{"head_dim": 64, "qk_norm": false, "attn_scale": 0.125, "init_std_o": 0.00553, "init_std_up": 0.0271, "lr_mult_o": 0.863, "schedule": "wsd", "decay_shape": "linear", "final_lr_fraction": 0.1, "batch_tokens": 32768}
Each number is 128 + 24 x the weight over its row's rms, rounded and kept within 0 to 255. Layers, rows and columns count from 0. Numbers have three digits each. The size before them is the row's rms in percent of the matrix's.

# layer 9 attention key, 128x256, rms 0.187, rows 0-127, columns 0-63
092:107131139093138103122068121141144124126115110167145129118158131146118102175114119101127173154120148122124066141143113102116118099092139130087106140122150087139103121144134145088116128175121132
100:131132161154163116119179118194155146120143110162143146167120148111141109145110125126109121079101143125121129125171123148096129169129139105136129111170158094147123138075124125169136114156156148
095:090125156134175109115153085143120137125117152145128145151125148088133137139143128126142100082137149142140130097126131138114108152131138139130123129154174099145150132132108135126109133153133163
091:162129115143121115111089115102119100154111139099168124128168094109102125126124136151154089152127094119113171148157103135157155128131130087168114147103130117176165131131089159090069107184090136
092:130130079133132124111124130143124107121119173192138104119152111113122151138134122158133098143142147098090134071100084113131120136137101096116152138156113135124114153117103123159158113146085150
095:100153106155138125123116102137155133127159136166117157095110144102161127099104130095164137116135078119158141160154171150154149126141151133098133123113155095145142121128081134097117120115143139
095:129126150127103182104166085149131152157162122099130128115111132094136136112110086122127156155132142086149183122152131098134145127157142128129134150114128138145132151108105112128121131137123120
098:066114112122089103159169088153073157151138122099143131129119099084166108134164110094162139111090107126144154142169149135108145142135137128117138104135110145104132139113156090123118128147163135
093:131135154128077119109094150093115141109128145125164125113119125184133163149133095113090164142149115104117165117125157078155130130152141121096141150114161151126130174169077132114164126140129140
089:142077109129125126142150106174121092147117186138136137176095127090158140116074090153162145111118164066134142137118158097090087113173110145164147100138175156155084133107163113129126164126071119
096:159139153182104107176097100090104121137167131136142155140125148154150104136133123146080116095182139092119101125131093116122165100134127120128130103127141077145133124164125116105140114167125159
086:146103142118108066130133132125117148135126126184106103077129081122145125102099103151123138146070144151177126148132112106119145175139110100123152150112116104139115169171119124143159083145120141
098:124118136063109114136122075158129127132114149130112128109140103119120116109105121111134133111157158115165165100157106141114098131161134174166062165112122104124123141164155106156184146092104114
095:137114158077104083089089105112125107130090146137141111138109116103184113121141084109166129145109132108117161106143117100174121159160132148114126119141161128138098130129067114133120138107125156
091:103107143140137108135155127145121079159170112135151120103113115139140136123145113167138073135128140124111084148139152102128140092119096093139140166146104124140135119109135146147126136110134144
097:138127112154126136144145121103133136136171082121119109104097122126097129158078106137160152148134145124054147128134125149102094174089080136099148122125074119142110110181133104137134165139099094
098:124128112118122158114125123127124166118145115138112117130062124135136105085113119102105139113145162140135131137112121140150138169105123162149137117141137092108180119168182160097148148098121138
092:090117121153184098142137120086139127118112111145065146134138138129145115090151095143114125139147156117170129106152094141063119132118112091176144114147119124146135157129124094136114122165130116
093:110092142089147114121138215167147115114114127117106111161143152117083117112153134137099117112103137123088151104132136114110099099149128099139112129127133166178140161122121135112052109114086111
083:113106125142094113118155112118094139188087107121126153122129161126116119139153162130109174121121166121089156137094109116112141138119154124148127132115164069162122096112111115121157155125145144
094:151105085143109105123173091130139144149159112149113108091102166113142180100079115137123116177125132129098142125108130143131094163144116133122118112084117096135125135128141118177135104111152102
084:124118082104146117122158084151077134097098132173123148131128182166163104142122146164143108149129139131097134149125134114105165144109165113101150133118164135129176187118130122118116169142116087
093:131149131163159141139162076154137138138124123128139107104143162130160125180162157155134136118141132123154168158114190143181143123131124129102143145138101103105157155139141101121136131140163137
095:181133131141151148139164127130128111155128128084100144149178135125147137165133135148162082127134138106134111115130138131129156120104083109134102114129151112123113135138108168169074140174128116
095:128125145142122126140139104128082117136124129114149072122129153122126141132169082109122074163121148066162138131105110154107131132121151146122141127147104144134092148087158143168104131153144161
092:127124085126130191162114122136100135154155118142152116110140089184148150130133160159141149117128110130130117153174173092107144131120154119178091114134119117124071120119131129118137136120119153
090:118121096128144171143113120146096146150066179123167145090137094124138131152101154123110160129142118118112108179122090151143157101142104125116132117101133157155123126146096116086139130106091139
100:114123127105109148182144125157127128126140111073118113109157164116113116140127148123110138177152090103128107148129167159110170113123088087084136151170124127137110137128131100129139100114118071
093:145133136151124188121127143160105101129131106100137114044096109109134105137128137130146172121086133159139163149168126157102130110149144110138117149125161103150150136133138161126095098087178147
095:134122157172126166158143174167139128147146111184075103139071178167132104149152119110162138117095097084151152125091112113129104150140164117178160116127091089158124126145134121086111105161084137
092:124108145115143097118090146169147118134126178120131136080109137129161119114203143128098146141107162136163133125122140135154119109165108088101162104163125131113171094109136139137090115125093132
096:164114164138115155114151097130154096105127123143117152111133092156140185146090151132116138128150180130117156097124120114151125070165111158146134138136149139106117113161139144126134121158098128
093:143113201114093107169083136091114082136119120144111149134165118107108101152128108120123104125167125162150153161115114126142143152148089122154166115109145142146126142143101120121115123153113110
090:135118079086131122127146059117201169137130175145091132139113150118150076147138158154086123125117101111137146143094130131126096156166145138159137124190133125120115128139110108144119161156134129
086:130128147130177124089120135170106139153092129120164156122082158133173130183147115102158116103135156063148126123103141124118165144133128135152130149103092168121127129129141131117120104127164170
095:111145102159117105144141142114116143117112132165100131127136135116122131169105121157145143123131136148125127131147153140136084137149115121115101097121117149110154137156118140113144111128123121
097:136112128122144101160149136158088115113165138133136150144107148143125092136124141191145163149143110119105137115130119099106171164128098093112107114098141123150124115174128159153093129137145147
093:106142114128090163150108117075116092142089131101120126110156131099141149097103131103118124127131100110145153163133134156148144132109078113131063075176131164104115103148166118164146143147129122
097:144116118101140138088114113147154131157103131117143108130119120154123088151123102164090120123125140113132103139150097125106103183138128111131140132114105102119125136145137166177121133141180131
098:154097137132137143154156121120138079135108125130143154151104151146166123135150141152135140102141146100146116132121129147102184148106134125088109121172100132133125127108131145155138073160135083
095:140081149167155128144133107093144125078156146146134139128133140147128165160134136104133120128125114100138134056105143143153138151122136131097087152183123156114123125152132126149126111128128157
092:112128150136160145106106114142157170112102149139164112111151137078159132105138123124167074158114144138171124138114152138108148115119147109119121149168118084113175097141107113171145124138123056
092:095165102091122079101162150100138096160124101143126082119137102119146122108180131107141165159122179121148129124085119126116110140159153153162088123119124126125129138127152143110136128128095129
091:133123144074112150116145111147104119147101116127121162117081146131113129122114132172160091114118134111103163093087129151123127162137139158119103148099115095111149130143113107135120091117134167
092:135103147142127123144131094124153148116115122102107116125136143120080146087124130134148129124129087151166120122116123145100156129127078095105130111146174129125084095110154153121150130135164093
096:103130134122172116152137121082102104168132123131159069147140138084118111142113094110121115134112127123117154097141141126098109136127166122087079099125116091130137133146135129118131137115149126
093:136124125150198136133151176119109121159115161154131078134080093113094171133161167109110139105095086135103116158146105079138155115157117115148129109172086145104110134126142110158131094088131093
093:119099125128125115124150109137139100113088111129110168118131090155151105134119141108090121128079097083146164134127088115117149091058158114122161065102138108174137165110132116095103125118155127
099:143100099108120119120134114136093157096090159145170143185177139150103117132106118146110112124125126125042132120164164127127113120129105111108108131108108133145108088075109125154140119151128122
093:127118106133169152144147127129150108178128142107115165087151161136131142099128129103088099125119124105131144060102140154143108080149134200162133109161137102186142184168084141110112160120114141
087:135142126078136109114139114140126083134133162143105128125124093111123156100149107129107127112108141114112150121103127163172155128099117122108149115173134109126194104108086115086087151132085121
099:141112150108088122118137155118145146114122108089121168136156128148154147135098080104130128136084138121148114129129140103132139071126122125131092084136138126125134133123103150130119114100153119
089:088145132140115156135150094083126102089154109133102119118123108138118112116129136135151115157118112142116124081126119156088156128135095140159122121099084143100116111188116135121093178139123120
092:142118106147158123118159130145109136121139133104099114135108086128156115120096139148146101112123137121105125102127161107122101154122120139128139126140115122094104115096106151121142183166115104
091:145134145169153093108136104094164134130119121141103114128158161128169114129118145162103131138121150151116123119134188149098121112170173111146113163147110128094108123115125121139083103123116121
094:142096104102160121118038138135144145099134166123118104156125183141120126084142102087106104106141148158112134109093160153139138162082116110159068146131174103152147116127134168157134129150126115
101:128092094150155129118097157163093142121151142108127144184143082129156098111099139166122172107151082094162137159123112131150164135126117076156153104132094157128154150163128163092125143134102157
096:120160113116156104131145170148153123165119154114128157131123137096161120125135114133128098157101120160147140150106117122154097164136081131121140142142118131164088130135132152116121141134142131
089:138116115148142136094110116084126108103158150122148134085109129125131114164114167161131115103124113135132098127138143127124112126115132126116145105140137133081130078178115106122168164126102134
101:115099080130123143094186141135162099128142106132095111123150111140107088111113115114139111147139153113134112105121115136148115125155096146120120104107142083154133136123092121148163120135151153
096:137108147125133108131121147121140125133157113123101142117115122146115127159112125085120188133135134122135129135075102150116136174122142137143103124147130095119135114091154122118139145117165124
087:148128135140149139124106088136142172146105114136078115136086127171125163115139110080147107102150177139164180126146115108072144121173132128112158167131115123105184137169165100124130148133123141
087:113171109136157132140160119082155091110137126117152146140146121097150145122148123122129102158191147131102158120119133095132141105114105121125095153146117138157106112134148138126143122127141151
092:130102104089129152151119123161163121084138117156142101128158114122146152151133115152152169153142136143080121137095131135119153085147125139115140180130169128129099103131164157122087104116125107
106:190133133101140085110130125134110131124144113110130107160111133167164110148118065152107146157105131104132175081097120094114164137109122123118131124108109111137095119163118129119143129109116137
109:119133122126146106062135154125180088146147129121166139071132133169087157107106127106133108138166070126114133155171102156152142144131127127098120106149167127185112114123164129173128135103124100
106:106108113117094145090131142091168091131127122098122090144113111096109120101105152133108143132093133180141128108115109154097149146143120109116164157113096141142114127146123180132139106137130145
102:133157175118126120125126147163100139092121115110114149162152138096121112129168158159145123176154109160141173140112147128166098114131135164166148130162110144134097116106107160127165104161131130
107:114127134142100129122122150128119097134103150112107070151098090100144110112102099104121173128118137119125130133138114119133107096119153141116122154129133150109133128145126127126123085133107104
111:113069105103114088158123136181098122135153153102115123119081149126103139093147150112121151106125145123143135132156122171120132163121093124137097131089127097162175129124142145154143148146111103
109:127148108090121070123164104105104108151075082141197104144102150105096151126222105139139115107170144100152117179143104130161141160131104099106106170132100126131137132100136148157112112113138101
103:131116122123096103133186099161147086139170153154144115144102171136134152159127150098138055157120142096141163138153107131115158081188123186107139126124131148149144186135131133096137149155140099
105:091112151122169123141184157148126144168150155074178144156119151137116167090099137129121123110109128102151145129146151120132145153121085117074141142103145124096120176142135127180115125087167153
104:194110081109125082128117149098100141136106120107134128116145129110088122137140099166156124153081180213193168098142130161133101141125122125137155126133124123095142142138142067119139118113093118
107:160166149152092156142166058102159099170159089120159186106117145104136135122124124118123149111105115150158126137083122132097152121160118101084147145154103159129142100138183130134134125177132128
105:137107160125152106060131108117154131144128132127138177141133136148115129142120119106140107109127125111095142141088122121147148091142109119140114111180115139117148079140168170113125144127161123
106:100117111161122113092162159120099106131152128142119128119094106174094134154114113139122103210169120104120132139154088136117120113118104120156122139155123114141148150180083079119114151200125145
109:150112139149159161128114166139149129137137137150170146166124144146105101117132143099114177106128144138120107168142131156103111084130162141154105150137115101096113126127114132079175104145087127
109:129095104157074114125134118093102135112120148130147120144112140129106169114141155112129127106100095067132107085098140153124112121125127107120106113118178119098110140097111101147161104135172099
111:120106165138134143110117130147144104147137219152137142141156074133141120134132104156150115167124156114148138136165159114113144116104135145128123126111124168123122120090116131137090174130181156
110:108084064099179155125159108130150123084158096153127168157098091099125150132136094133107123183099140135159138144101135132154116116139114110175097087102158128139093127103174132166167126122088108
112:119158119106130110120162136149091135110065120096112119090122137149105123065105123156131125137128112109113118115133129148088138141124135103121136140122122133140138109139185076125155109101095123
105:141101184124145125145166140180160133154134111124106137138091132118135140110128124135157138139117132101130106148119127118148180167143116099106134140129108115116166127128127120139161106131152139
106:158130095089117126150115111120131156110167098139125139157135173145123106101135115149121124124131098133108122119143141116187083118124120109125165076141074137102123147126114093132130122098130129
103:109170075081122145166108135128139144101113134131106151147104166130112111186156113131096126111132104101129103170103106125171141125137126086147111184150102113092086121083131160137125146105136106
100:146113096161172154123129119123115111141120141132144110139094137109129118080103112132105097138108133127132097076135120132184083143084133113087135129151117120091097110147118160142138153169123137
108:139139070118112097138124137130113125139137109157192118126132147135148111124140154093144104164158120140118134152112129115065145102102143152106096143155085149153128102141106131134116140141137139
103:093117118109106140139111108089131138133118110151135156102138113156164115129114107124137122142115118144147159120122117121120155124127118107093141162122175115131097094094126096175120163104092140
102:097149159137145145111126116116102082157125166149058109170118095123175095127165137169168111107163107129113165120148163113146157127133147116169094124102110128113159136091120107145109113157112148
106:158121161120106102115119135176137132140143096134103137142186142152133082148123139133130141076122151138127133108114139136126166129130143155159168073109103117166129133134119104151139134137141165
102:136089078138105144142125130150120134121106108079141122159131113135183076116070151114143097103131125142134103117144189118149106157120142099113148094171107100137136133142140099130078156146148175
104:162139145129111149148088128120118122160124165120118098145186143091112135155128102156115136118137137108130101093076126108129151185102131116104140126077150127161100142121138121101180135146101136
108:140162128087135165097085106134160094119114129119124149137123090127107096099115124127088154082134136137121134130108182131110122144126107144117115107163139137164132157191109116099158150092152104
106:149121118081118104125129103124176073090149152127123135119125114103108166109141128129123124087083128135114139122110069164155171095113137130148142143119176134126142148119109107096101140095087095
111:151134152138099160148126165114145098119145119133120140172125134095102122142134138115167104130130105123102151136125173126137160156132093114140151113128084149127147150142111112147077097150113131
112:148160160146116119134119106127130144143135123127101083129130145121133101137091124156121078148169120086150127130145129169113126112166093080115121119158154150122088152072087124129114104125114111
111:105188137117130131139083171115093087147084112100144145126139116099116093109140075148126140139130115134109105097151110105146169160153098147152145103138161102136146128112150095117099162154130158
105:124111171079115149170119106126090107139111122115152157125077099150131164160158113151127118129144130140122098114138096161113138150122104095124095109132114072144096139166140138114148145106119111
110:142114120127148121104163152124137126136113105111154127093140104114138098143108122115092124123132136097112158131140098164106129110157124107100134189111131113101123142073169159155104104145122145
103:082127161119168127144109196125150086135131165141145135167134147099149119102133143126093114109127116160162125123032100102153133088088073110115162132180124170187128102176141119098085087135083097
105:092156124193155146139104089142116105139148146124099130160101126159140124140121141137138144104164162128120134132104127061120132132126149132108172129083159146150137129135153117120126154154103144
107:142150098135129119086118114080098162095176114120134150168108158149156126111074142101119120095130146139132125131112096094134092124127131124117137141114155086136182175154180123165061096130142129
111:112097124129144127162150122123129164116178124153131157133092112111104129072120170156168136099107126163123168143096092151107121134115131112123101118127173075125109174109134120161088129119132149
102:109115120109136132122154163109109104155160128131113069131111119090139103135187132142100103107154115148146163112108103171110132195128137143159168101157120114125099048132160101162164142097141138
110:149107137122134152128136120134123158104172153108103155152138130111143120179099118140089112084166134067129131135130117087142088124101148098099142126090139142106120150194115155153117117177149134
108:124143147131137155159129130204120094175122127127133111120159088124171112117143141085117116120152132148154115101146085150136135135120130162144095121124092106120171106157079133189138142131098138
108:118124123086158133133088095144106137166096113108166162132145109113137123131154131139115165093137120120089153091135108160116136082102118108153146153111156139097092118106119175108124117132155087
106:161129106149168150156136180108162111143102187133155112111157081134123127153113151125138153090113088155117118154115132135137118162129108132087169147077129142141158122109138111134102146096115148
102:119129121115172100111081128148130128126113158068099092124120202173077104119090123116128182161125105109143119105134135152155169154118132150136193133127126098128115135133111134152137130168135158
104:074151168131115169144105118160136121134134125084128100154147162142140136126122105090092152108089085131142122149121171110111149132169115130110093135147108140154117102131150118117160124140087110
107:144129121176136088142132094159153102107154084108121129142136153128141126175132125086172153136154099152131125098102104113110130141128127113143108103170150151077141130133179112138123119157123115
110:123123123074101134139151104099141157117131110119119143151124091148126113140128142106120151108139121105135126133148075142122130115150170079128164143147118124184145115145129144101132125076153147
098:136100134114123171119096136123090136176129115102063117111144126132103099137158125101152148160155107137089106133125110103125123110119127122114131144133114148103099158153123095158132180149156119
103:097156083116127129146112089122136128123116102104169119113124109152136165122107101111124160116120143083108104173143132138196109125108147132120124173135162132159141115142114155097147129103141143
098:094095115151105114129107148123098083129130166065135161160133104149146107127125119140109133096105102135205132100152121127111156108170141143094124145113159095127150103148152119132109137140148109
109:091157151175159164122148168149134142136109130127096112153183131154143152139135111108176122097146110125150167125135110123135114145140126110150124139135122167074081088154109155104139167133107109
101:125119111141129100149115179147097118114121139114150119094100131146182131111113102173098120114126133158098120160077112104143137121161124117116136158111136187104140158151092096127099133144132138
106:181154125126126145129179145102125099117150108141140093111091130121141124101096122157145147124125120167121112134121159119106128062119080115113121150124112111146113115132124137120144099100145100
103:108131143155131120158179118103128106122122126097131141115143075093127086162127133108131068100108162135138103200126132112186142114137098123156105115114092098086140150199149123108155181111158113
105:119123131184132160131125117093140109131154120121103148118122110110131169119136108169135134135106129103179090140123126103090165132148089096097163137133128082153131144129144116133114136111170126
108:179133179143093118097166103136110135132130114123106081129155110126086121136106137104184105143124114160108126142184136158165149104105105105113123075103142147104111094133176118133149116163131125
107:076145104107117113147149162101129159120140133130116098098108154143140129110122161120120123135097082115150109138084146139134135139110155134132128129050117153103106150135123141089166175075140118
108:149154141119127166152128135116146126133111132132142135091128128136146115155110116123124145181130120141160114112153124180118150114090150138120095134120088096128099138142113110155138150174112128
109:096123171143106092124157126103141129067130145152131159143119176135151117111127095121106147111108143154101149114092104143149183081140125101151113152064146106144087108153090119134119147103160126
109:123089138158112160123134073147117071109116125124154116087115130146139116123126156152177129137158111167121141129172133111163129149107086152123139136150075105134156152130119121136105131140115099
102:129149117135165111160140161119150099135163062122106116159119148146108095120148103154125104120148108158162154122110132105131123121117134116158099113118112099125140136142138125118121140148145115
100:145109161154157153084143147127078135146155157129123090152140134100125148152139095145146154160134126125137107099141132097140124154088095122127127095172119091103081122133140122114164120132106162
107:113107115158153116129101127123101114138097104099169128128087159101133135117118139122125126129149144133171101104158141119106182170189136159112109125101113163143111160143160159107138133115121153